From a checkpoint of a small transformer trained on Wikipedia: vocabulary 8192, 6.96M parameters.
Each number is 128 + 32 x the weight over the matrix's rms, rounded and kept within 0 to 255. Layers, rows and columns count from 0. Numbers have three digits each.

# down: layer 7 MLP down (transposed), 768x192, rms 0.12, rows 174-242, columns 96-191
# up: layer 7 MLP up, 768x192, rms 0.134, rows 175-243, columns 96-191
down174:145139138123102130122148125170112184206088147141096088152072157143158179156117153151100140102116131098079105097109081119126170178128175128107171112121147127155151165104109165158127159158150125109113130132079126144121147181140132120115135126137161152173101130206093104123110110129052090148
up175:096121080122125123113183128063145106147100179090161096172127148153140101079159132159207127173127142177126087125121139110108124142133128139123088144148109121088158172096178136096076119185168140150119161093112189152060103104146078199104114158158110156095116141069071166081167141167142075125
down175:144135183167210185170136103165155137147145142119110130109072087082129127148124137134077168115106117080114119188101157160148125059117096139110075183095140115162101121101124121119147105083165087117121102102121170181148065110068140118054159153131091118184088169166119113163115126134133089119
up176:127144125112110137094109132137092098113048133125124166082132123182081093170103146100133179116158166153107136087177192156174108145184122188087088135140100099097130073114115152139077106086170111167093138119096183172099146095100146130104165095122114133096112138178137130138089150114156110157
down176:143171049175151112161071116138093121065177105106113089117084103087124149138097162121143089129106133103141149140062059085153148128120144128127133163107121121137170153098099153152132183123095054096120181099124131129104195172149149000134068123135138158157148155109180122121133086146162197166
up177:156134096139103142079172131178121177120140116141139139128124130132131167154096149131171084153114069113124072144152190153150132159102078151114077141133132108075138136155148139132181112178049136191167124119167119153113175085138121167122093213170127088100114213094104174098181118147165105085
down177:135138093164132081148182159149101154034194127155136124155101109150160029117070150156144151150138111151147086088183112115139149164129137069084148105105144179109210123097041117173168129087164095140124102138132136119122140097106119145134134148129127130171127127098114162144055138132097159039
up178:145122103100165157071114113130042164074092140120184149066155086104136168131124210116187093182141148125110150104118095136095078092126139156168088085116211169110086141093116104107195141157162168167106097119128074119123131090066118103149112169090144110088193180155206136153166148118144118154
down178:194089108076065063116110134127152132098136133106089172072202113093179125123161165159054134061105180158198072163184160060115092127063115120110116104092077139131124115200122107150137093113122118088097056129169155188149102096121154138146084167255130095151064106127128099113101135110135102168
up179:179145178120151140122136141117111145112152116120099119097143098118123147105149126132105087126170143176103120092138108162122137141146126143118132052116103091142150178107112141178090098124078184175162180136177129086132138110144099127107108166180095177126095131123148198142180099149119086150
down179:106159119093166131130126101122116131235118120157148079108130115066135149123140154116082136116102136125127123141130125184141104095168121110120094134134053150168124136172207114095137117132118155065153129170142171145106104111137157091161126180081152146130104110123118128155118105089115152172
up180:140158145120136158142122125126114115146090128081105139115090113132151116136157168098073136081079082145123105137177090127112138170166113128111120129165097140129100190134184074077085152121166073098144171168107131099121116140094143106147138086151181112082099111112124128124180144119114126158
down180:201175135094114121184148109161107160112109174120090179120137123121137215102074138146130100082110119068123160091140142128163135069163121124171101127140121137105086131093122092165133147144092095172068123141167096077161174139154119110124055161122170169155077058149165156140091141132122150114
up181:094138070171099066105118134094152127106155067080131126112173138114067158115183084160118132132153134120149127186103095079153162200152135114110135144093183127111105138145136172141105141079140138131105137112172146153112161167150142113059147121188083093139115097187097133114106150141108134126
down181:108103104133124145102123104149115113164122124151123127141099136109154144131117135171104161142120090130162118140146091155128104102117119136120139066144092095156090136181166101112144119119141093120123125126142131120111130125088153117121110157125124139136154129144104140122088124128127153147
up182:132106138142111148137123095145106135149082157134083156113135111083166148112159125109208166063119159108154131136094114110104099125140139127147121125186138161118112133079142181194138155149083119117157135126127130159170140162082161155090119097078117113149126177115151114130182083178084073146
down182:131168121107068158184092155128171084122128105125142099121155125161111097157110087106121089132156094139119099086150133102184159128140179136145154115102152130153135148133192125086143130128180086122126168134163090143091146152099093141097132148146129120151155135129102150151138195056158175123
up183:145132135096194123098131142138125099101117162196119144143162081097166147169067158187126132113087086121077143168158115142155047112166152126186045159103162138152106147090104141126145155101069093083111150125098094109113126126125207087147156138115100191126134097104168139111159099085140091121
down183:116097161145105121122199084054108099141146092075139096122134118145107081121074118073132143159171166122165175151169104129063143091082159135169122134170127161131170101141120157126118092078170112131124071130196153161112111124133162129085174105130105110147155123130134123122084155138139185141
up184:156135163119113148106152113086094102115165084149135105103177128148147108096147145115123095198090144130103115135148135143144152120066116173114150137115077119127092115164121158108090139108129134134154155052196138111125187113098071107077130142113090120142122182106202106142139081110140126187
down184:138150125127145129115084129134113181151109154152150146105122103177102130120109118128147074151165133119181118086113076145123144104175131170129157156136116241139146187100031111145083150121092084106137088132102121116133141147118149138142103075105155173143117145183134046113149109127158142094
up185:134114152129162089115153148062065123130116103149115099137150130070131104127110216183150124143147140084094119138071156120109148108160170156087162097122107113151092125080124125090138105112157132138123128121112143140101137140133125116128154135136047103161128212125153132103140197085158109156
down185:164089115110127165115173099180198123141162110106108106133113177160115068133142158091118097138127120170098105137205142153119097080078079176117199118087077161192066102149131141079094131093180084111154105133103132122154148166081158165131153114187094135131101134099170156148150106090164151108
up186:116118071138082115131140147131187136103163145116166118085077132138093115080078078117128064156162085226159105136145150086139096127121177139129112087119075124153182140090203118093140132137129183150126138183137143117139077097157164093120123151110198142070069199118083116149163136110188146181
down186:066090159104102141121137125126157139204130087136111123190111182112201142138193150135085151093176106114131134128174118125143129089181127146136196134137126059123136128117125208130090087125159132168184116137127167129122080146109136124085099093053147140104134089123175119130110118132110116144
up187:141152142102112127176186171124079104196105133115151095162188159106113122097191145104076085089113155163121115172084183086155182116132141027088088096092152088122152137098147102112153159160152169109172150134062100137066110115134183154090112095145165158137105116156143138114115217124106166063
down187:126152089148086168088066192171202093048090125130131119120097148112122127137154181133089147103134124061175144113130077138150166137114138095165179170134110142172134145139075141126082166130107065123116148166077164096147144088140116163156117152150083089088156133114174128147207112173136165124
up188:132111101099194159133182165039166128108065153077141110082172137136184177175162125099135098132070116131109175161166112173144163160130173135093087173144114144174104090128101178123128148113153125149137110156103146093132150140094136113147108111153132162084153132105142115123119120099137154064
down188:132141177098130182173127168116116126115095134113165123052117103130182171117138156142133094078085122085154136131090186123174157157171099136125095180123107164139103096132140155088119092138165139129104128140216181111144120118122101139150161179147122100148162132064143077144096097129123133157
up189:158118146079103181133115136126135129082125113106147177075156163127087154217095109068127150105094125157082188196114161140138167162113126113121149089159149195173182124150134149109085162140093095117082135080158112118141139093191123148089153069113107160142148108071126133061129188111144160110
down189:144174083139157133107155156149172189145120125119183098167084114119106112140205151162060121115166124111138095072136122134120186195189153147128161066145094085122166125137067175122173113109119128137180155113078092150150139134144120132141101145124153156073128115123197105139151091127130127137
up190:196160130154138071080147143121096111140057125135148104125115110141087169089106125163144142077057109127097136116144109128136152091115139217152162116101146184087161097159063187057151118125141178113177114142115165083086166131109111140068082111115120165133148140126185155154196127177123099105
down190:132122176143104141121158122138106148168103120172080113190113128092147115075134115173119127138137104143157164154059168093127067040102114091121113134155120113139118142152138129129160125111167074048137131119135211092072108144079101097121111151115131138130136126178136095167117165147134156122
up191:118160106158152115056070120066172115097152102064130151119146112092100146100134109179149109134106143145094194146097153151127146091081115110086151132132112113135132119103162133157109144126164146155160144107123115145123119112172055173091183157152145120063101125178160107166181179161138117122
down191:099109103156087120108152142122126057131136099173125152157090076117117163167150134153127134174171133140146157078080118185111142203107097143189119169115126159136190159162118174152116136175087131142058084105160046121140177115138128180160161123191134065123148137053155116115134156156149099129
up192:094191144129149129129118142125158160086120059115147121169147061112121155094128155207167106147130138067132152125109094115121078129118083128117147141184177123105172091158140124189144154125117101166116090112142138127102135141141150056107210166154098103079129100117119113108160105122104140127
down192:150133119156130140148161120156171166144106123120132136175132099127180102164141081133071140130113141068160109104085152174090155129144125133129107150148179170085146127080140109081144128133126080065149122149083161067125055146149173123136125090119086128169120112131085124069132101115160101132
up193:156130122124119189167088151122066158137127042126130134136143179111109116153158159130116135112102117089149098143100144096104161082107163163141064119061119134117113177070126133181131154102112177079146083125138083169165129145103167111115125109171108059157108132119067111062127125122115142082
down193:096149115189144144136119111154118208126099155140108120103148028154152108141131064112156102156147206130145088098086116093094160153110144126129098127142120131102139159114094204082094146086164144100132141086159147123079083217131115170146098144151094160101163155199135144188095142078116108137
up194:135145110110143099140153126097128169136115173161137166071119087148167086137105095124123102108147201098123194135183139085163090139187091069147104125127131132153155154118112117104100139127112137158138115139134109062158115112084110120096176181174141095164085192161128118132113140154137107134
down194:100138091129154087172129122140097113088119147113137099156145119044041133111150158133137151125146055141137153103204109147117129172125130160132148149161089134096173115147174189131145091137078108069153083195126107166118093159140163124158144083126179177145127143132156150094137159086124149088
up195:180168093122170117162123165137166144162134122221134113127129181138151106136107164119135067095108147119122056115107152127174083122110139145089077106101175054088114085126107114138095081143120176132162147131102139107114127112076090094177113130149127088117157131085118124123165151141117132076
down195:084159063153091158091118146072168113140145046187121110087075148148151091136160128132167137124148161089143156153132129111104118147166150121144131162142136105085184069098088154142119168151166121161100135107120177154120111132088125104186150127129154093123150182148087096129139185136160126132
up196:101156109101129045127145081149062155129166133168127160089111077158128175177100116164141048138082122142034145086143126096139121103097108156148169129104176116182167127139150131129151183133121184110060184132064159161125173117157131173123182182180175134112078112090089147076174103109099128128
down196:151116115171153198067117147144148143168068136147092148159124140190188146133102109089144156089163174132162132092181139184122165111120127122124146162162128110145060121159161104104148087125114129116088123140160151124121053083103157090106160150099160130116144165137160153157077162142146141141
up197:100097054137079156084099066148093131200161088143197150077101106103149080183124139119140100059206139151056175130096164147164073099139087149124157152147082140095135141135152106119092131115126121145113126107117167095063185112151147167132136052105096098099100154096176184144124130142151090074
down197:112114122085137122150113067113084133153149165140115106128119092070109113075081123107140177168115150189182093128192108135121144107142144139083148094165144126104073137164148094158124142148116101179107165142159085152197099166115140076110118131142167092105148126170171106131081175193117102117
up198:074141102145108197173190095132113084145187065066134147098130125178163144139083053198122148137093112095082102190091136150135129142102120150148139122153185181109161115162083155126132132157101134101091122134135124129159135141157141065100112071126157116141140103177111161080094075134108113141
down198:160111151112128197130148174132125188170016177108162109132130127096150133112133154120143138091126159131181093123147097105124130095159113109127147105099151057157136168135142141072145171162084126109106081121134152143105084135150176147122117175184075137142129120087109084075150113143105144130
up199:127127154108147117152109105149103123156144110106151159099154115103184115081129147175139207140078135141115068189213133070144093121104160082118153119144157140108093130049200082136135167158123152128111128054226179102121071094191133117145172109182137091098161164124143125099125140076124156091
down199:155086103194065147155116169125127145077141117137120152123144168056121073148135121166147186137105161098107050127212105072134098134117110164147147141125177114127136141168117152140121091120105139099126066123131125110140154113097109089194149155123121194097170074116159119085181158059168145134
up200:158091105114136154117129200129121119108089126161102069182088093155151166125113160092155087123095169093142126140137114116087125115129157112175090142117076129103105084154103069150110132140114090181107134185082145132124099126144135148131112101149091059093153116169150097101117110153118109145
down200:055116132155107160149090120137139121188135091116117105102188115133136113133114166128111076177139099158113150119082106177168142140192105127082141131129148080148161092136147139107100126097078178094162184116153102155153184091117135177119129146117103152121109192130197143130158140076106145143
up201:119102122139126107130085103132065111128097162180083122105198103055140159164112130109138155133115115106088160122094185144098096181135167111126176157134120129044151131164099168124107160143126136139077143078131198085127092092096128134108114129189136112130069114132120116089112097093063100134
down201:139055142087118127112121160150194123143135149060112138146171118118158155158151136118134112110155096099130141144171110169144091096043156120139204131133140125110167131172156102136204150227152217111116192205096078171145130129116106178152143151076143091128151143159102172170121112140114169140
up202:144093121137170145118145142071145167141116146139116105094143158145131179148119100111119170155141090145136144118112095134102093110125129113151162137167119155112140165195056088144110166129110137118147101141124152167086120141097154143064134086162146136094083116061158151203107149102093138140
down202:102114126145234092126186130063117096162127204122115093123147140137120109111170073131115094115119132163114161164142139160171084112138106151136205156130092148136153074122156100148140103131130126129089103197131146153124097097106126065162068115126140111171109066124172163173087120098120178141
up203:116187118116095128148121155135103166093063158111144185117146126054164128109148092162157104035139177157072132147104112122200141127097201159114123156125109158138089146150179125116132130152086122187155086123104117091075121149135121089135106158135140103082149114053141072143130132116173140190
down203:118131146163104140124142092137146188193118146172157137165138168119127106173141154109159089112144160089117160136123154095175116149140125072141127131085171101115162146126178179135137142150081108093182126058091047137144078082158123152108176220097171098162140105071081186148123162102118155112
up204:144099086108153177129144066101129119144138155163131143146151127122106162171171096103145049181163124152172061083174065154146111116103154117063143129102058157152059146125155122117112085144117081109101123108129110117125117123113118091067143147129028130099140070181169108171075183184153100090
down204:124115124115214181159124114186135102111123129175179114109120129086182142101158074065123054089192092031184079163140127149175154108164081134114114121148166162113151120143166126128152140099144111111101142155118121095158105173151146115059130143082130154153115110159094185139109122074101092087
up205:093138153157121108153124157125160133105148137118165082143118120148109125110131167169142160141114171133075148152138149076092090114094092085140129099150176105076143156103122137093118112108128158155100061107172135148058140172163131136132130118144048145120175149127196132135099173133078166108
down205:099147110123131075110146137102125096168123192148092133175100058141084125163122136111130140086153151146144149167125106097179109112182080119106142131088069150086115078110112103172147101037111078133180084135095181116124161119137159126176075155096143187122096105126119132196120113093107093084
up206:144097143100152127104196143117136137139152140054136105114126130118107177097153171181154150140058140129146206109109088140161093172096152125150132136160110115074151111082119132183145130117096129051062142096085106146148151126096149171125184146107146123088148148094089102127142135128115158172
down206:097106141149159139162148122096135128139065110185179153103109181187155119136186086109110154071146100164148088148093134131083171091169058135131034139171155085164112130152112145141078104139131136149131135132139112152110090149100128147120094114125072113125110094138145170071100068111124127130
up207:102125109132103134100156085114136170169127136122083144108137148149145112084174111113179115169130128155104113142153105161096125101093116092128128146153132109204141089111109150101153168147129107089122184118155129084114201154124067181139121138134099127062097158178179103154158103185093089155
down207:131145118118088075141102139128099128122108044094147128081092156103126115136129162166153131081095145162110167131138101059080159074112085172186145146185136170113200202147196143188131122134089152131159127101178120151157067127106185067167139167162151078145171091065158149114125128137153150123
up208:152090077116086197061161117153134102106204087181175087185110137148180081096190118087092131120207136188081126109094115152162060209146151134086174071151156140139124124109151126105181112107150036110114107204160088125134135133148140101116115082115140116128108139083082197140199090135194127084
down208:111149066190092107157132176108106081157088152124145135077115136133198144121161109105160124152109133116120077063111074119175117111104134095099139166138089042091112135131128188162160169130075103159091174138143106066073200172068101042121075058151165176093113120119132160100159137128116147158
up209:165116152105137093106107091167124099142180103173114127061145130062106187058116155135074111115105154165140240106081088169129144124090156101096099124070103170138158139144139139136108150082159107090088111110072144133163162065098175164110115144166113115133116084122126105121141133089100147171
down209:073123176127142136062122113092081112105123167084150147144138096092094077104123112125153166108131140124157140150127133147122116134125175100091094161055144155041145176101103132113115125047101128129164124135132092129148091147139132145117103155124176169083137122170198057197099129138162115168
up210:159162150211130117094132132038109149111152105212182071137093138200121163068143121157149076162148147094153136113080118195137093165140128123130097157166130136165127127098096151090135136140093157107082153088111116090163118141139175194099150115148097150134142144098174089119091118199142118105
down210:140138168133134133165107094115130091117125132153100200127155084082109155114167145127141121074045091125125108071129119092061097142184160159167191135140064100130168206094097156140075127101129139140159158155102143107101107101078143159154190101166165162199145143121119134090149095108104112144
up211:055166208104127109115116103079174131116121091123130156141148101064155127109122120174098115190087123123104105139125148195213130097084096074104093192087216181132096101144149142143157173144177124099109103084111129149106119133189139121126102150160107112152092068084044121092162117160115128173
down211:090201180109163079146144128135144184129115095152097148149131130174169152126139085137131128116138112071131179071124142142161143153124113180074112188115134133104181152075121180145073170109126117130127099105122132076076110084154112113085118127120106079106092060098149142130059117092107134143
up212:139157186106113134143108111121152098123110140133118209141133123105109130130134124175144128143161176135121103081130133188112113177177139129139138098160145107137123145106138164126125171079141160073106211122082047112100113143114132134093146185115111145193147194174127100138097106190143072152
down212:146089064160132168098125121121145123031165113149172128118179163152109088167169146180066096149180113124154154056117088081140040085180143148092127106090139149061110178149184130135134086156110131082157203133103118120101112123184183082111139066168124177151077145115191141094123130118152138100
up213:129158113143181108133113121098151122104143160139150107135084111133186137110132141133168135124189124127084109142145048175150139163103099107138118198093104149135102139134160155091147163133092154114155117118166083112123180162120117147145090154157143134109129142133113125157123122161125093148
down213:079164115052056136134139144147080134162144083111112097175133127140103130137083116138052160137116104116140123079165125113091127114148150149131145095117136091115122139148100113125158104114153117126096169126082169103082104104128127117130168084143135097159089141131103151128068109115159158123
up214:152123108153113145108118129216111167195134177143141135071138109136101122171071111134144116209105164101092071070154120121133131103126090150113075161107105192177149127126135212160181098051098100194124109110111101109206164144163163129141141213129094140118117188021061171128124069149120148122
down214:134119086122103159082085184214090121142073129149113096191107156149171007134084100123190117097149182154097066123148135189092074111085098119095113116153153133190120131109107124061147093095157151174126122107131114177159115094114121106114066159103066155136140067133107132125136185178134132100
up215:059202166120118126107130156156102111153143132158188128115140145082143066086118131116146123171153170049158190170123141208142095125174081170103111189095124135159121122142130063119138079146145174162122140123078137132099198100107154161160115129134087126151140166130129137098186156120151113102
down215:165125078193181169184147150137143170096171120121137171130131087126119106143134147125155138114148112131075140135122077084181096124093174164156164025105096143120171188152147131115073149129078078120140176119111080162108141124116114144137151149115139155137171146133159114147165107113088192176
up216:137048125127106036140153121111139151112110096086091077082155138150123136064133116107104130097151089071107111128081113126146125191185145160120112119130137109091126148119164110117076135134139133129185109170108021137124182139106142127104093113156140066116114136069093165104182056113132098110
down216:169172122147178153182091119198166153164085104125089161097088119111131081146140156089103103181107131182130149142163141074077164154161069091102104103142151079103107162116114075129114120045105131092093159129184098103166115154140117071127136119134178095154143221087162101144155036094137126136
up217:160137108162101089122072081119114107133088137105149167059113089141056157131145134140137136079069143199083106134060102130137070081113127059100143157108251157174049169155199123203185139147138151129120090176117078087134161136095144083128132094076099085177160183165085160093124113095083120125
down217:122148114159151092105141097140185101174131092152063080075090154099098102086168068104151187100101138141078105195180161056130067131145134091085083149127188089162206122134180099168109183178134159096094155092154079096110112118089080184157166133094160144022095103132141080197160150120097138145
up218:178182127101134103159149059114155120170131146175127158090160155145130131142138161153083059167169077127102162139187158098105105125156113127162179174118159112102115159087125160038109138096144158164103182138137140159186152094093169155021151125206111093094173176145169120089132080110115109113
down218:133097179118146142077113123166138174074105135180143126108134105119118084099120127175172144187180166131080106143171121072173126165200087089147121118103156147132160197119116126158219176153132058090165127186109075136119203156117159186137113102165159081164190202083056137121099218113086183102
up219:120131106154133120132121117145117124083088092122125078129146086113147084107147137088134099116078082114130171135085141091186111073170145135099092146149104165063159151128138176107139077083166144089127179135174094140131103152112122123118175118122135152164146163096172115067120139107086100163
down219:137097160208073109161104166087188173064141155101102147111110073161100182151169141118145084125158181062124111112118146141096146179096173140169148115114136149167130168116178111177123150152142131105142095117074137174116091105161125147134134098171120119216130112162059189091094094117173200151
up220:123131113174140119149142127108172168152128195132089147108134116103116110147151155097128143129118131154126126104117062153159126125144112115093158113148131141085152136168124135153134153058129134149158104134107134148148107114142121182160168131108126098073080162114117081117174122139160094137
down220:142079135128143117110075147161111126167128091092159171173135149150140083141103130105159166126118119114153119119098183095135067079097127139154077111094100139158141077131153095112150129125183107042116198125091105178157146132143109128133130115130088209184143112138082161131128167094137127141
up221:153101096163153126112090166140118170094101201074150111127132117101095172078107164172160133102160176097086116113112164154053115184163125193104103118161129130100103133111136100143091142092105142099125113130100078177038130139136098116082068182187054099139126109117178171110141139090116069106
down221:141150147129219139124161160153107128208088128083122061168138117164151141201084127156146132117102098145125202104102105126158168137080149109149114134118108064107160119158127120146118077115158136180094132146115173051114127173176078224099114140093103136164085074136116116148148151133126155119
up222:162081103191104132074204106120099064118091170056120123154143153130095162132129149086133069091086121100068164162125090154149131233093120112126110117112100115150082123143124122142100203034120208144155146140127140129138167099134074122112146103176163131119178129137182151133126141104136084118
down222:086132129063125120161096173172118144173158134120203110074228147159155145085186105148123182141092137064081106105081109144118067161135155151159117159090141154169151146139144067119177173134089173132163210119139092154089105103155111171082105095153031105149165144143084151082187203085115178121
up223:089137195153117128187109104104121073087127121236202119136109104132121076183109149085124168140128117191139133152159108090132069089136112116142144091191146119123139126142100118134098113163085147147133165129161185112172118173065128102132127118079116079118148103138091200132179107124157155159
down223:144103117132111149114088146108123098209113154168175122169166171156120135081118095148113031126153074088167122067143083138129068167134196135133089145136129134079150140092131179106152120068178149146146088135101030157138099097160165141110117172158129169155090188089042138151098139113145095125
up224:088068026060127109103124110146071102124170093102079188143185073098150147150206060125131180054126064092137074092086096125131097099146124119074143155145065143123129131129166140143102106223139126170134070080170168156136045107091062093115117103212157137133139133134162068124157185147174137154
down224:065071085157011116160163185108177127170152126096157172073121213099104195125151141068151145165184217042131104099065157135199125120063179100119129123098124121126107105134169225176149127184121146128113046083165189134080162094201142197157099090107121145149109228127215123086132140144143145143
up225:145156111150103043086147129156092094158196129066142176129126172134138082052078205147067147130118151171181115166056221094214115109087195106125114130062117098155102145118212077136080184183145172119171178145134132106135134123100102094128082142177130085162130127170135159106157100120094105093
down225:141104133175178181117163081159070114136157152118103159137097104123130130071084207126092228136094038137129152097151154068168126102107157073051161059060125132144120148167147144108167130122124145189191155121087109131152139178109118124172114156152154146157086148146111073134159102086185201132
up226:185145124055072149114156172123155142148143162096154101129097099177075112196148123181142105081144085173168155115127060122132115166086165090111161106153115114121100161126164193102113147166134163142065126136106162132137173115122115171153046120195198110098117127169086119193126162161135123126
down226:119158169114105165123106089148116192161133097111104134087097116120131139138124159123102102143119078102096100081152116112142156120089138148155217125031172054093165151140098133154113152084155126146159146084147157139119148167176171095116125077151169115117135145142131112107107159122108130102
up227:129180122100095140086081141108133176114076116132181087199193118065054146078145135089146105111142149103149136123124135157160118132122154131077071087103136055150209167125116116108187162143109093149129133125086124159105123115105160163144170146082109171109137146154168110122105112082114121065
down227:133255176178151111173197125138173154115161175124104064079156082095114102174171117107099173148130130111109099157113142165130114151078096134144147129134138130127068104085111053136127085078177063102087136167133130076151122144140085119157121184101161123117097128117085098110116087070121155184
up228:144139086143116105112064180143087175127157100146081098156171192083073153128200136113074156129091123174072107144133187146180152113038157121104119128120088132079175128121122100109149142126119207096126138149190156164127118153154121109137135097082211079101104146159175125120129108185116088116
down228:105164089097088087175134057075118146132144129054110085136131140141082161118136115226072110096091098074160189116078119186101090118177149168153134113162195071124196127108179104107151171139085183099113177131132160130069082137202114155121183137122173088088086145107099149129153166072108111072
up229:030153129116040151103115117068091142064069128127108177153149135142136118134131120121122089115117129135099103146143210122136092048157138149091166146137115118202086119100130070126162140154236101095079104172109097157119067162074141112085127166099213100151148156172131107124149125125149051131
down229:109132086168101113151152167139124109144192107126081156154162103149096130132123115146083171105108127166154138160110135075139107075139089165126144096129122157142106156180170126111161067126081119216207083122089147098093146096156173137130105158213146168126169113123122168058141168113149132109
up230:175110178151116103162170134088169124148119156145113148152182123121115097157153136191145126096134209152109105084157133144099138161175109109106112101101102126099134142110099117130139074094143142140097171131128168163128101136137129167089203050101120075067113105134199100145115135123164119132
down230:104130135118109176096144126141124142212071175144101140131135157107135180140113150136101168123109149102195127077172144167097125139158160142151116120091101116137149128165167094110142160137175086107134149147122167165166150123141154083129142119134146082113111130142120147129095182139133129165
up231:054083132134137133166142139106074108088116100127125111066172068138136089139118136114063138087128129109102130143121127128102176100113093153143118137136144133154155135151176163089079140167118139127152154117143158149118105173174156108109191096134079160139158141171145152176152143099140153101
down231:104171159084113154102166152147216148192123175160124115129072090103126109131116087069086131146142200060096109102135129149116121102156097170077153163114101148179105085097105100106188150148144100126087135132122070108100193119127135123100121158122225143149182119159152156183153116101156163102
up232:108139150082135086094162122059185121127084061129196133083131158118094139115171115137190128113118130115148093160152115137162091145053170126115087162144090159103080137148111055177157131125122081167164088148145128082111097150074081168158147124134084097174113139184163172190134090144078079173
down232:099165101114115145156100134160130126184144133110137119093139198129096192112162169152135117184143119134142117069142097111106082100166167155114135164115113109102099131111130121129089110189158100047101129117073145155120113123094092093137172159099132123165149179090109174122150105137145083146
up233:118094068132114077151114168132116151128136158113127060117137142141153170067152104132103101123096113107121159146114092137125126139111134155121153136127109157131100175090169144161134134127094131165128125103099148114112143110120158151111164130095109109114149128112154109138089101164173098106
down233:065121125100142148121164153126130103167172118125163129159088195145146210132087115113150103113116149134177169134134176120145179147105127123141096114119116129123152118112134130094175095104105104108136143152155106170095155129130154080153128149100176122144098122138134147124127102138129110111
up234:107146185144154116130124073129150128146160130066087121138147113140083101110192083126081052134124137084122109121098120167156139106032157126075188135086091097107158117122151117149142159161128133119170147184105114077102089137083075142099115188113124076142202128128136119065126156081126140109
down234:149127177129136069133086168072085062014088126126138203128072110095101088121113172104131102137122090049121155143088113154172126129146116145093121072145147106145097133154067148154160131162085125137076188109101136091146095135142119176208144209107105131119096164170158128133090090133168138063
up235:109118150215100094156081166094123104153069121125127103097135136133125135144082164097115080107123110134085151142108100148150110120136145136118092073132149126140079092166162136152171098094106200145173179113084099139202140148123110089097053119169113091143138141147152170167109132176146130069
down235:122107149106152127172124126157127046119065123079159071119018095115067140118108100145154111118170105117125180156154095105113159140116071131180146109117115171073104141097089133157184132188126076182141111093106091081133086132165136103065119073160113116195123153170156132177154095193141118100
up236:142122161123113091152104140147100096138193075135082130082210159131192200101153099112060108198168125154095118125110123138157123163136080171136088091127136109089132149077118127104080123138095131166190178054075171125140113130132149137116143151108136090135081162076112161155124103136150114179
down236:104079114144096079120145135084112159119178101079150126171185148069180119142085096142108134144170138107126119191070107163176175230058165120072118165198169139094121132095131130108179199116141193150115134107069131126087114157156095146096084090094169101145145199039159132087075120060089138044
up237:075142139105109107173154099088146153122121128152137138128084154117167132070126156113182113110042060147116095165127154134129111074139171120136166152154131128126120189132157117109136125183125135149120113139112097108102101152103206115148100105162104144128141113176132126210115146132122111198
down237:136089139120092155141110097119119128158109088138105214107145141122143148125131142144113159136069141153119112107091116128104171110164192113100129090128129167089133139126066144133148128156143155148165106124128134135106137146153092138102103073151125127146156129080103191062051101109149115142
up238:159103073091094153149073099132114106157147059131081133158161138105160109132161142137136127088094128055100126118077167149117078135123193147081165114133125130154151155122196100170099136132157105126092155103203176176067118089121129105161109071109157128114109095131150059062115119135121161134
down238:066114144142095132140127164133137137164128096127122130106150157143185152133122153120128157094137186123118069170083130127147162110137138117132150151108132114110096101195115143114183132066129156094119140130136065118152187097128041117128120144152133146142139145137112120123124130116115121113
up239:140173140116127109156110097194141136117189174114145101080198132137144154196093171084174171206101102101136121134071119095129031112073186065165080204084092171142179169088149106200088140136138183056165164186079127118053050126127161108090147101083111062080075136119124128166198107096140124079
down239:066189166119149124155123183152194139139142123094107081143104134127128151106088168068101099146197174100158054199159145161130118184062129115127109169151134116169112098133178138112146119123164188080156172164165135133136086179166141115076148158112221111130089197174084134154096155111135068073
up240:149153150145150104121190087145137115156148110160130148155086173124134101161095149106158191147123167111119131143112152189128056155138116116109136149147147101131082163067160117172101105136052104141114189121122021164117139065153145146159130110119092145134132190088096120159137190135118090056
down240:082125113148136108123128135121103072158125118087084136101159095164159163102140146106156150111128082146083112127074115113080134127160130117097196120180127176114117178143131148111109120145135135134146133172110177123072136144092139143150082120157151140049165169122101165102121060168117131098
up241:135093109096119125118103120120147067110133082045107190146136179106074107162149067124092148033142127146085127100128018121132046147169114093129151174156170176118098067141190092110123170130183172205096052120099168088113130073130103183106154170142131113107156224105140201097161038126163100142
down241:112049153115095140131136119103120206062102141070082201083149123072061107127070165128114058124110144199169087226133048105062068199111097105147150072124158087078079122133094143147128076200121097166151183189137134078113142112136166180145107100186129155051141138149000115142253108115122129218
up242:120117213122183088111126097186100147164143072090114133120149126084068184155173085137097145131103087158175124120128122110129163144042127139182128194127096042136136068150177086197179106134186130090088177108186039139104083154067154203161121152104085171165129138077157147100162150132130128136
down242:111172169130126163146142119162182115083201117106121104104160124079051103154170119160125136115194158136063168157100119179179158117197131048171155168130098057103159095153168232165105131109172105125097089121119105067071173201161087132098138102092152130106157035079085122093176162078151106115
up243:125090122165061095145165193126133111132145101075117114138143070121082129147144131106103137115121138118110118104163136132117148104125107141093093098147185164142133089154125108145114114098133112127069113126124089135154106100096119138137108077139109128163144178109147137112115126119111071088